{"n_layer": 9, "n_kv_head": 4, "norm_place": "pre", "attn_scale": 0.125, "init_std_down": 0.00631, "lr": 0.00189, "seq_len": 256}
Each number is 50 + 10 x the weight over its row's rms, rounded and kept within 0 to 99. Layers, rows and columns count from 0. The size before them is the row's rms in percent of the matrix's.

# layer 3 attention key, 256x256, rms 0.0992, rows 52-62, columns 128-191
099:52 48 42 51 56 59 56 34 55 54 61 46 44 39 34 57 62 43 58 39 65 49 47 60 47 50 52 49 41 43 59 63 67 55 38 42 43 53 53 61 47 56 47 48 23 51 61 62 42 37 40 42 51 59 45 49 56 52 28 53 53 57 46 54
099:59 38 40 50 58 47 46 64 55 47 44 54 45 48 38 74 61 61 40 48 43 62 44 56 40 51 43 48 52 46 43 77 39 67 65 55 63 42 47 41 65 55 54 38 40 63 18 60 45 58 33 44 47 54 61 42 60 57 48 54 49 59 46 53
089:36 36 40 36 72 67 41 34 65 49 51 57 59 61 30 45 57 43 62 46 53 49 64 48 53 39 68 65 60 67 36 67 43 52 45 49 48 64 43 59 58 57 67 58 41 58 49 48 58 61 56 31 60 60 38 57 64 43 50 55 53 66 51 56
096:44 58 61 68 39 55 42 61 56 56 66 52 35 42 51 48 73 22 40 72 57 48 53 46 49 45 40 34 23 54 56 60 51 53 50 50 51 64 49 64 63 42 56 50 72 48 42 57 45 61 59 51 66 60 57 21 48 59 56 41 55 43 31 42
097:39 36 56 40 56 58 60 49 48 38 56 44 52 44 60 32 58 46 38 55 50 52 51 37 44 65 68 49 49 54 39 57 56 42 52 52 57 62 22 48 35 40 47 46 50 61 50 47 49 63 40 23 43 59 55 53 45 33 59 51 54 49 49 59
099:44 50 51 56 52 51 45 76 60 52 33 73 42 49 49 48 45 59 58 63 44 55 51 56 47 60 46 47 46 55 70 37 59 55 59 46 45 65 57 31 44 59 50 59 44 59 65 52 43 61 36 58 37 49 40 64 63 68 48 29 45 55 45 43
100:39 53 49 59 57 53 43 58 56 70 64 60 46 60 77 52 49 43 40 52 46 54 65 71 43 42 60 50 35 38 65 62 50 43 59 44 47 42 52 47 59 59 48 50 51 35 45 49 50 47 49 42 61 41 51 58 67 51 34 57 58 59 40 49
091:66 44 44 45 62 40 62 41 58 44 49 44 56 50 63 61 59 48 51 58 68 60 43 28 58 32 62 54 39 47 51 44 39 28 45 48 52 56 73 55 44 51 61 54 60 53 42 59 52 51 54 35 42 50 49 27 48 47 39 57 60 58 56 51
096:77 61 54 30 44 68 47 53 58 52 47 62 54 67 55 52 61 36 60 41 61 44 60 45 55 47 47 54 46 49 61 53 49 52 50 67 33 56 59 40 61 44 58 68 63 38 36 48 52 35 46 57 38 50 59 47 40 33 48 36 55 64 52 69
091:63 54 55 69 53 46 36 55 60 40 50 47 55 42 57 33 38 77 43 61 41 43 51 43 58 45 54 43 42 69 45 45 51 35 54 55 65 51 60 41 43 37 45 43 55 50 50 45 47 49 47 53 32 56 45 41 55 59 50 42 38 68 35 46
092:39 60 59 62 48 78 54 53 65 67 41 51 35 57 63 42 41 36 42 46 45 38 47 41 35 55 61 55 37 61 52 35 54 52 51 45 31 58 41 54 48 54 47 39 40 35 60 46 44 53 54 48 60 46 40 50 53 56 52 45 47 47 24 31
# layer 3 attention query, 256x256, rms 0.0986, rows 53-63, columns 128-191
104:54 52 42 51 37 58 50 38 51 49 38 46 42 48 61 44 53 40 48 53 52 52 52 41 54 64 56 39 53 40 61 39 38 52 49 51 52 53 43 34 54 49 47 57 26 65 61 56 39 33 41 41 43 34 53 53 48 39 77 43 51 45 58 51
101:39 68 57 42 62 57 45 61 53 48 60 33 65 45 54 43 41 34 50 60 47 56 57 41 48 50 37 47 48 36 72 52 44 47 33 45 63 58 50 37 56 54 48 51 36 37 52 55 46 69 33 69 42 22 52 48 24 56 38 50 53 45 46 42
098:48 32 47 54 34 50 40 51 40 46 53 56 59 49 50 67 48 60 64 36 50 45 73 47 38 56 47 66 62 41 62 39 60 51 40 51 47 48 44 41 57 42 63 67 58 67 55 42 55 32 50 31 47 57 67 48 48 50 50 56 58 68 51 48
095:38 44 39 38 48 46 31 47 55 59 48 48 49 60 65 58 47 55 39 47 52 39 37 57 32 41 53 55 47 59 58 45 53 36 69 66 40 45 46 49 57 52 53 65 42 49 54 39 55 73 44 47 37 50 44 60 40 43 31 45 36 52 59 49
096:33 71 62 57 56 55 48 44 47 47 44 31 40 58 43 58 56 48 44 77 39 60 40 51 65 54 46 43 36 55 55 56 47 55 41 46 55 53 54 42 44 55 39 45 41 56 50 52 63 63 39 53 62 52 35 38 33 49 57 59 54 53 66 43
099:50 33 54 39 61 50 56 62 69 52 49 52 50 59 41 64 51 45 51 57 66 35 57 33 48 58 58 57 43 58 32 56 41 57 56 67 52 52 36 52 51 49 49 51 37 61 48 52 60 44 31 41 42 31 41 64 49 45 74 60 60 62 44 47
100:43 44 48 48 52 62 45 45 48 52 50 61 42 35 59 49 50 66 42 45 61 61 45 65 63 57 40 65 41 49 51 56 53 51 48 42 52 44 36 65 34 51 57 67 52 65 47 45 34 53 46 54 43 67 39 55 50 48 67 48 52 35 49 54
099:40 34 51 56 59 43 39 55 42 51 42 43 63 53 48 42 48 54 36 39 58 47 66 54 37 36 61 55 28 47 39 59 65 50 38 36 38 53 47 53 47 40 50 68 48 47 42 49 48 54 63 43 35 50 65 41 51 48 60 57 39 41 54 34
091:53 60 62 54 64 50 60 41 48 56 67 49 50 50 47 55 48 27 63 46 67 55 66 56 56 43 34 57 42 54 53 57 36 56 44 51 52 44 71 53 59 49 47 87 52 48 54 44 67 60 59 50 48 60 52 56 42 44 39 50 71 55 48 58
094:48 40 55 36 66 58 45 52 28 44 53 56 44 36 51 52 39 64 41 36 50 39 51 55 44 57 46 53 67 52 48 59 51 55 36 45 44 47 63 51 49 50 39 54 55 53 46 49 65 55 60 44 65 24 56 54 67 43 66 67 52 58 57 51
098:57 52 42 52 43 42 56 53 59 46 53 60 41 56 47 48 48 42 50 72 65 64 43 36 53 56 58 69 53 65 52 41 59 40 46 25 59 43 53 52 55 51 42 42 47 55 47 42 48 58 35 51 38 57 63 47 63 35 22 49 71 50 63 75